Weights of a small transformer language model: 14 layers, a variant of Muon for these matrices.
Each number is 128 + 32 x the weight over its row's rms, rounded and kept within 0 to 255. Layers, rows and columns count from 0. Numbers have three digits each. The size before them is the row's rms in percent of the matrix's.

# up: layer 11 MLP up, 384x96, rms 0.13, rows 76-107, columns 0-95
# down: layer 11 MLP down (transposed), 384x96, rms 0.0622, rows 76-107, columns 0-95
up76 100:057140155166099174094205110154117099123146141146103151163102138109130102112144101099096112097124171125154156093095123153174217121111158080158122131111110126132050037195146143084119111085124097144200151128109132141121085179124127181153148137100169131097114141139113114106158091167132130127
down76 098:159115171105105110123147154146097130166139068153076134118167026108080109148136131116113124149166137100167098112032165120157083093127159137141118112146073073141085145100146117097135066150177135145169214120109092160096168114117120115126129132097120140104119170166131140083126128113118195143
up77 089:109106098190115151123154168093087105151127099084165183116111122104124151125094086101122084182136116076115118117157152167131166083164142152146208146147084114152033115088132126110153106174086118150091105207133162114116064126106113115133062146095143150167179146116115075148144137135139141132
down77 089:135156153087142105208052124132150154184149148157162125104119138120073169166081171124174207103129125107148153132120135067132100210133130093090144108100133108117179125186120117109093155145147138104109134114177099126149144173113151206070158094134114117156158093114102136165116181123134109126
up78 087:150139107119184190116193156134136111097159090076099143070111115129088102109127170043099137113117111140131106121173116147120129121148154210171140098142110101125101111125130158106151086130075196163158092116138140199124070107091103118128086171068115133135143107164112118168153110193091130108
down78 091:145092123115128168101116123142152171180148159095202163125118083139162164096119089141125088105113127201103107178112123136110160147180109102100133137127152141148105136193099131128179194066143187113155085128157087101122124136120071156116155098091095155109138141121126158126182047087061123109
up79 106:146116134182083053192144088121128135168096117159126167133147196111117104152087143113142093187147116118166122118143120116109062133124138072150103109157128145103162139119131155144118081166140089085183122071122088130100137139123085127192139189130074145112086128058097044111117145134102141111
down79 101:114163100153142150156199103081132121138157141093153127116104109132100127117112112205119139171123078089156160139125119156071133075132141121089156164127146080128110109073151137098113090158124180134131140180140144070181084129148138214079171141137204085184147160121130170144109138070124148150
up80 109:127109109140078132165119089152137146102084153081126149116105113076137082148126155091063138149160147158138144164083131115136089119060131124170158152146134165158127128140130154144121146097102185087118140099099146187122156098173116107112075094088163164081182209123161147040090118197116130117
down80 102:153107107174184153152106121156147121122107129125102062113145153085138071201073091153196108176095169152104103190167122134141159154149148099091151114087146102117183156086138124119100075074109123142078097147191063111135139148103133076153140110183132097088121144118133137117146097137116172161
up81 096:115149143117092116113090114125096161213097155100102129128104148169170149116152116140138114112144124161132138113063121109154100068114060046127139114086097134117054059124136121144115154087079078121116118190125149098207127142168169137143127140117137142107080128151088058146097129115122102072
down81 096:101149113136153097084139142160109145115202122119160155092162201115118184098145136101105139128173179111150145183150097153068136148165155135106106135138131149148144144096191151164102124086119112177180086153079151144106164124151081136102170101181089098175147152096141128050102136070142088101
up82 092:064100149126140118107111151136183109089134079136141124067149144139153154151147137103123183166121083105156068116129121106195132101145159115177103174150126141193158040162111081156148099107222127115121180164124147166128138116144100076123118129165155123183165132109112140108159151106152186138
down82 088:147138165137093124103125142104153097140139141157151119162130041175116094115083218150135134131116185148131063123138099166155103151119039131131150104148079055095066120139184136100097145153131150146111074099097127111099098135128161204158120143143101151102133180100143084117106131136157092143
up83 100:173132064104120122171098138183117138114137132136139182137121132040118129105170070090140113108140163157152089200070165159149103197148118148134104102141126093095129138098121121107094059120191149103138122172135149112145158114183181198089094130167076099114138119082132131139149103146134137093
down83 100:105151137125110133099080104168195102088117131135161089156133143117140094170113139134135139068140141115138098131139089127119147080148105142090140106112106112131138152104100099182089123156194123133195092030134096225101095190160067169120185070154119127162141156102096111121137132110152126147
up84 096:140129147164117175101181155151126118163171132115092115082087184102136147156136139126075145144163134133146165183165052111062156059132184115105101099110108094143127106179165149155063109167155129116198141185140102150079104154141111169166108132071130142133127111135118111132125118149186156077
down84 099:093092174126079164133130171106069153124120152147154162099121124135163137117160082154111171180121155102096083136144132179116111145140038108119076112186126147088115116143107129144141122141088177171194156183129144155157126103098118107156108107149099154129135141191164164125205080127078188121
up85 097:151107084078097078088130115143116117153102175125086138124157100087169173154110114149093156131103116092099131101195139144125034098159102121163158093140146121189122132086116194150111121147127142144159141125173179075108157167124146138175175114070141189166143107130069125119131112158122177077
down85 102:083181123052066125103163130107190087063103095110122120091116155140084112118180172114165151107112167112146158082211157120129127102130109112153122121103139152150100168107135157155088180104099105176146099146124139117117093127134195074160128091165158191123157159098081134153166160141135136146
up86 107:117112064123149119165098120078113172162115145149079129120093156126097123185181193209101119134114148108168114102093121185205140152112091108143166086145117136130149070130132158131103138153113124157125091129098112082209122126061090070071110136163155127146101124097125126134158103138087169118
down86 101:147158157135101134126163145142139143122148107138100061162121203140134121117153137121164186143077119168141168111123105124143143139101156101129110169097121164117172148224163170115150114114105141137086077074149177085102079133117099094159078058117204154158174136155137134136111094199140122162
up87 107:148068210085124101131137167181115197171159118142138167139099122078095117123105105087149102117094089126118100214131117136112151124143076107137162122157140169134100129187121105189113086090198090119105119103134136146136093109151092147111120081136110170101104153120072102091101069110095088130
down87 108:107189144089138139175094159126109141122115199099139155092219201121133177102117162143154113168153129133128154076057130147104130110130148158163107190164142126122159165097098120098147155155087176118133121176146194110107135104103103137118133155084107146154185161088100179188109128138156133124
up88 094:126149169085152182161125114136091109095151125118133184127144121119116142130129169125117067132154126097111156145228091092130135121127068097122102142071125075119098140096152060132108109116073080152166136155184098093205117186158080139063117156127155119136108163147152115098115119086150177105
down88 098:135099121162138133174126106111127162164103157124157096156127181163059126156142117133121132111090108199106162122083124110114084044148074146102174106138174116129170086074160135151209082113152103109092154112117047162150111112105099133158191126090094169122108126120111118162174129141119114172
up89 082:128140102101149094123095125152135115176160127132095149006126103091125155157086106085126065121140069175163123181157105127154119068088154140112099086090132130148156141089105128112092135111140132186169106049122160152099140166156128110132091171115124102169126137129134119155166164201123114085
down89 083:153127154129114097080150065088153087119122102107152147184166055170190089143152139065150181183131117129193189166132119142154138159124110102131086144152121112139085157160145121120133104109180135155086046161121075117140143113145121136168129190125147159104110162120153099141167188098127119105
up90 105:086153125079141194143121100100107145086089099177160151123115117116117133085138112134180203152196083074119168154158111148165109142076154088133107145139115146087120150197102169096055083172158140159113109096098134151136135085098114132195141119083133096139126128107137121132149151157143182072
down90 102:159106106131069149159122096110145146145185094059126109119152228130078127204169114148121146180120143148157236087160152116113151160152123145127161189169071176133130178119153154122113163189106132113145110116112146175111136121180137124136116088132155110147130144153114158129115143146159142113
up91 092:150115142130130139087087108145160090094192109125092143131116126143207112100144174104109167114196122111053070125197116169108128112084127161094096133130150081123104100125133112140096172163111171094117125119105142105130106168097175173121156098081171098088140127107067181060105171146100119149
down91 094:072147143108171100090142095112135127105073126099150135126142143115109103189092121121118124129100134094116151107058129122173113099122161145138149140141171173179116141043068120109123148118126155087097163165101138055111184108113056067202152158147167115125182146101130174087107089133150134143
up92 101:088192090171163113136102066106155140149144067109153171139132224174111114138155134145129125126113092119138138143153163147102134151134119149123171156096116188104103150154095184162168075080147157175101069157143125101085173090098104119139137125145102102113109172096186132067161079148153117133
down92 102:150051169101155066119131116079185166160146128154061143141120073092111137151110095180099131092087076135143075084105142133168153102096127136087101108150114073127101128097095137105163154158125145133126140180139109066119075152069107145123161142111134094127222114110106084098132124141165124152
up93 095:111179125107117131143072126123150094083124181182131163153121099113144122120109071185145162103159104102155121183136127161081145134119181171107091143128125092121107145124141153105080137142113151165162119044165107104090122088141168234058163131123165146101155121189118178117156160154142125134
down93 098:106161114133166162180152101150157164124119108124102093129150215106082125078168142159149173102145101111122144104143131194136153111150113101085090147147134095103096093130145085151122115138132106110146125160157137137194190131121169109116137163114166071133127167068196170192094190156145190143
up94 103:124147131176134086135169140071121164123171115116129087168129188073128164097210132145101140096161140088130101111122101070139086145125169186121132118076137086152094124132141126104115077165153166170087159098163114124177096121083093096130171128062161131150106141083128133138192136085110191130
down94 103:093101158081119106059170159113168169117113187150130106119111135127117169090101092131139148123148162137205115074152111118123090132082129132166166157077083179136163152111118109121141151105140065167152105105123156137098116070089149122120112056198104217134142117090110096114127108100111145175
up95 102:161137105133101102148145081151151130130106105120100155132203130125123110147115106162092146139200089118134156116121116107105137126118143136138100178172199129163101077144132199133107132154189075098156151060120130169088106075136170182130176115145151072181111103147117117095096120168085204160
down95 099:156133095157085151092107123153170147151154127130076127118140114135105119072095154119152124180131148123126170101169104133159098111108172158152149172092073148112109131111124135107065112116094192164173083097094086181104123194160083108103162220138081089119135116140121136099154096124168102046
up96 115:106081112207142134084179122154159153160081064126100115082106148094146135071115163106115119132143144052171203088119182148116138112116076087132107108119167171126130077127161137064128182131112171143124115108155176175110141105109128161109146156160087100091104097145142112169170084120143126116
down96 119:183108162143090172116136233152112133145113094132144134067084161142127094191106134132156138112128103111136150100104151106113183127062116095056115120113076166160151123171117088087129185171133140141064106126106132131161220141143116148100137151125151112094121106125159135119078123193139135118
up97 108:126133103092121182138125129123169150116147104155135162112237160198146113149116130161070182139208081169175120147108115098117106125145164147159165159108117094192124112106123119119146089162189081151145140090108165119122174088172111107128151176113125082135139125091151080138085121158166146104
down97 112:095177112104089117163147076119103125165094134180143106042071154145133108135117131078112081138105121119100112125156133153129081109071142090124094163140194134151167103162097052107124133141117169106132112141145174147097164130111090146139039136161086094137109149114186163112112115094054111125
up98 107:158124107118085081147132134097138097114163052080133111064184190143179097115147112172109190146160090080123121166107130136096108140108137128106139175106178112126120139105160137087080110116137136143131120121177137125055159114118100139138146141180033124157160094198120144103172117168156100146
down98 101:111105096101104101156101075183113119132090075134105114078098133123097143117111111087142094126155119122120138136144123141160125099037139115111088182106072135135150104222163138175142178105105107173140164152143099078122088107118162145101092140142101156150183187086136092133113110108142053067
up99 107:093176115168106129141127169093095159094143123123126126158114116124088083140124116136117093082164102160155133124190124089115190108123143144209187170139173147142153114080098187142143128120122106125166190145151156094199168125160142148128143136144137202143160141173072085137126123093145213106
down99 104:108092173113087122106132118080200143153118165084131107066154131132107102084079124050085129136151095146148157123158099139104123102156065115080086033107214135120102089152127103140136150179134154119099128173065111130097148137123159169148087152151115104111146116143142104173131165146167122117
up100 105:147130131167214105158061074144141106143168090098104179142070191160130173121134117190096179086105109116225095123127143120155178169107134147101104146162170139119146083102109133178150130129121191150084182105151121112122124130125106125136112100132144166120069126107102112090171144119113140125
down100 110:116073075123093128093127100123170180146148117142155134135070072069102172154099163130078145108128092128183164158121169190159083144100148116136155099115148069123064160187134159139125134084141070151130142141102129137096141138143075117164089108142092179143100069092106142105129160110135077173
up101 096:107137161162107118159112072160076157057129150161130177066096155114155079078125172124060101166119127158140100137142103110216111170113137149068116153119144130113138139105123150126107139152159120146110126092107134118170182136125146101106123197145069146103162156114149127142073115145059100196
down101 092:068105180155083167149155138137113130170142102064121163135099125105135129155123131125159132159100141122149145094097074180068140105149082122083130186173084126190176168117162149102113111086115113122139172213116149111131160139154152146164129140173112173193188145178111154099104094096129154126
up102 106:146135171192097208149090085120148156081201153147163151137119192133209086141147088076111109108096142156168146148144165171157137145113094119126129130102094179145126152194091170132112115136157111115144116085107085118139059176117149094129131147102155084095100143116115098130144133137151176172
down102 109:172107116126127103176123148091108072175108175138142187105131083119064138195148085099136104109166136092114119112175137083107084138144111123189207119122081164126169170145126150145163171107149113148162073188087109145115143110125158136106134120143086070122049132154123150079125130140150125083
up103 100:059068154151101147174089087173094076143168148116109132101181157083121101131109093120077136095130136131118097143120132130128139161120111140174083154154136136096074150237110113148052151169139113123121127087135140122075127178147157109070099081129136184136148141132099115134184129143077107110
down103 098:168069127196187107120045143121143127104122129146138117108100168162098154108080123172128134163119055093065152124181154083142173124093126129189116103117105094146191127143125088153161118106120139135112147154185153125140137112121129114137137098218123161131166158123164132149153139146086200098
up104 088:077112084117122129143116140101132119164086143183126097173137152218108109058118240157108099110124126132099087128099145130162145128143154110142137114142112086156137128116127133079106096139172143113209071124123105094120106148163097183114165098108167118087130153112077141175078132171093126165
down104 099:111157108104116070129184097121086176164112137144123134086062052047101139138137088096174153070112115104100087107184122120108160122125130173091099121142117119112121140156141147141151154092105135180127103114094100154120163069124199120107146165128133127124109102184112148023108122138152143138
up105 095:130076141115168157087131151081141132112155099153126133160120104116191129099095164178109170124152170095195102075139109140133109114174042156117122111145099137125027123104141079162123114136096146154175079183128125112095102088107109118088055118106124114123098155098088101171170122158117160129
down105 103:134117130086127191111128178100084149155156125174121097128106083077107142141137143129086151109127126165151129162086117112148131123123184107182146113150113135086131082167101133119147136043037167098150180087176114137139095164107152111108104159082125134118169102088152137150222089149161096165
up106 108:141173097101103119086147125185151078203180083102169149140129134118135122090085151180118100107130092093131082154105135220131134136110148155126143134168130102166139118119125092154109194123093108158128173157200118103160116080180111130116148136122100156043110098166174095129107119111091164156
down106 104:186102109181143140136140115095118124096155122172107188132119082129139104142120187144152113127130139136083108123220138093132134190118148128091136116121151148122195164103152119122118131120109065104126136186165072181135214112184088107104175146130129101116089114119172099134126182105129135207
up107 102:146083105093168115109140116163138162168161143108182173165199128164181172132183201166152084100137116099096096111128200109095095142136179167137188174055127136124106171094128141111144088157110139120138176117101121141120131099108116139097107155088109138070130162137147145187090097117136146154
down107 101:100080114140114158098105169182112115157085168144124133093166122147060114167149105145113111178082110212119094113156124099088101138082091140114152127087171190022127094109134117112146114126079138134146129123102137120169084150140134158118089139168137102142105119182078148139119081100064089120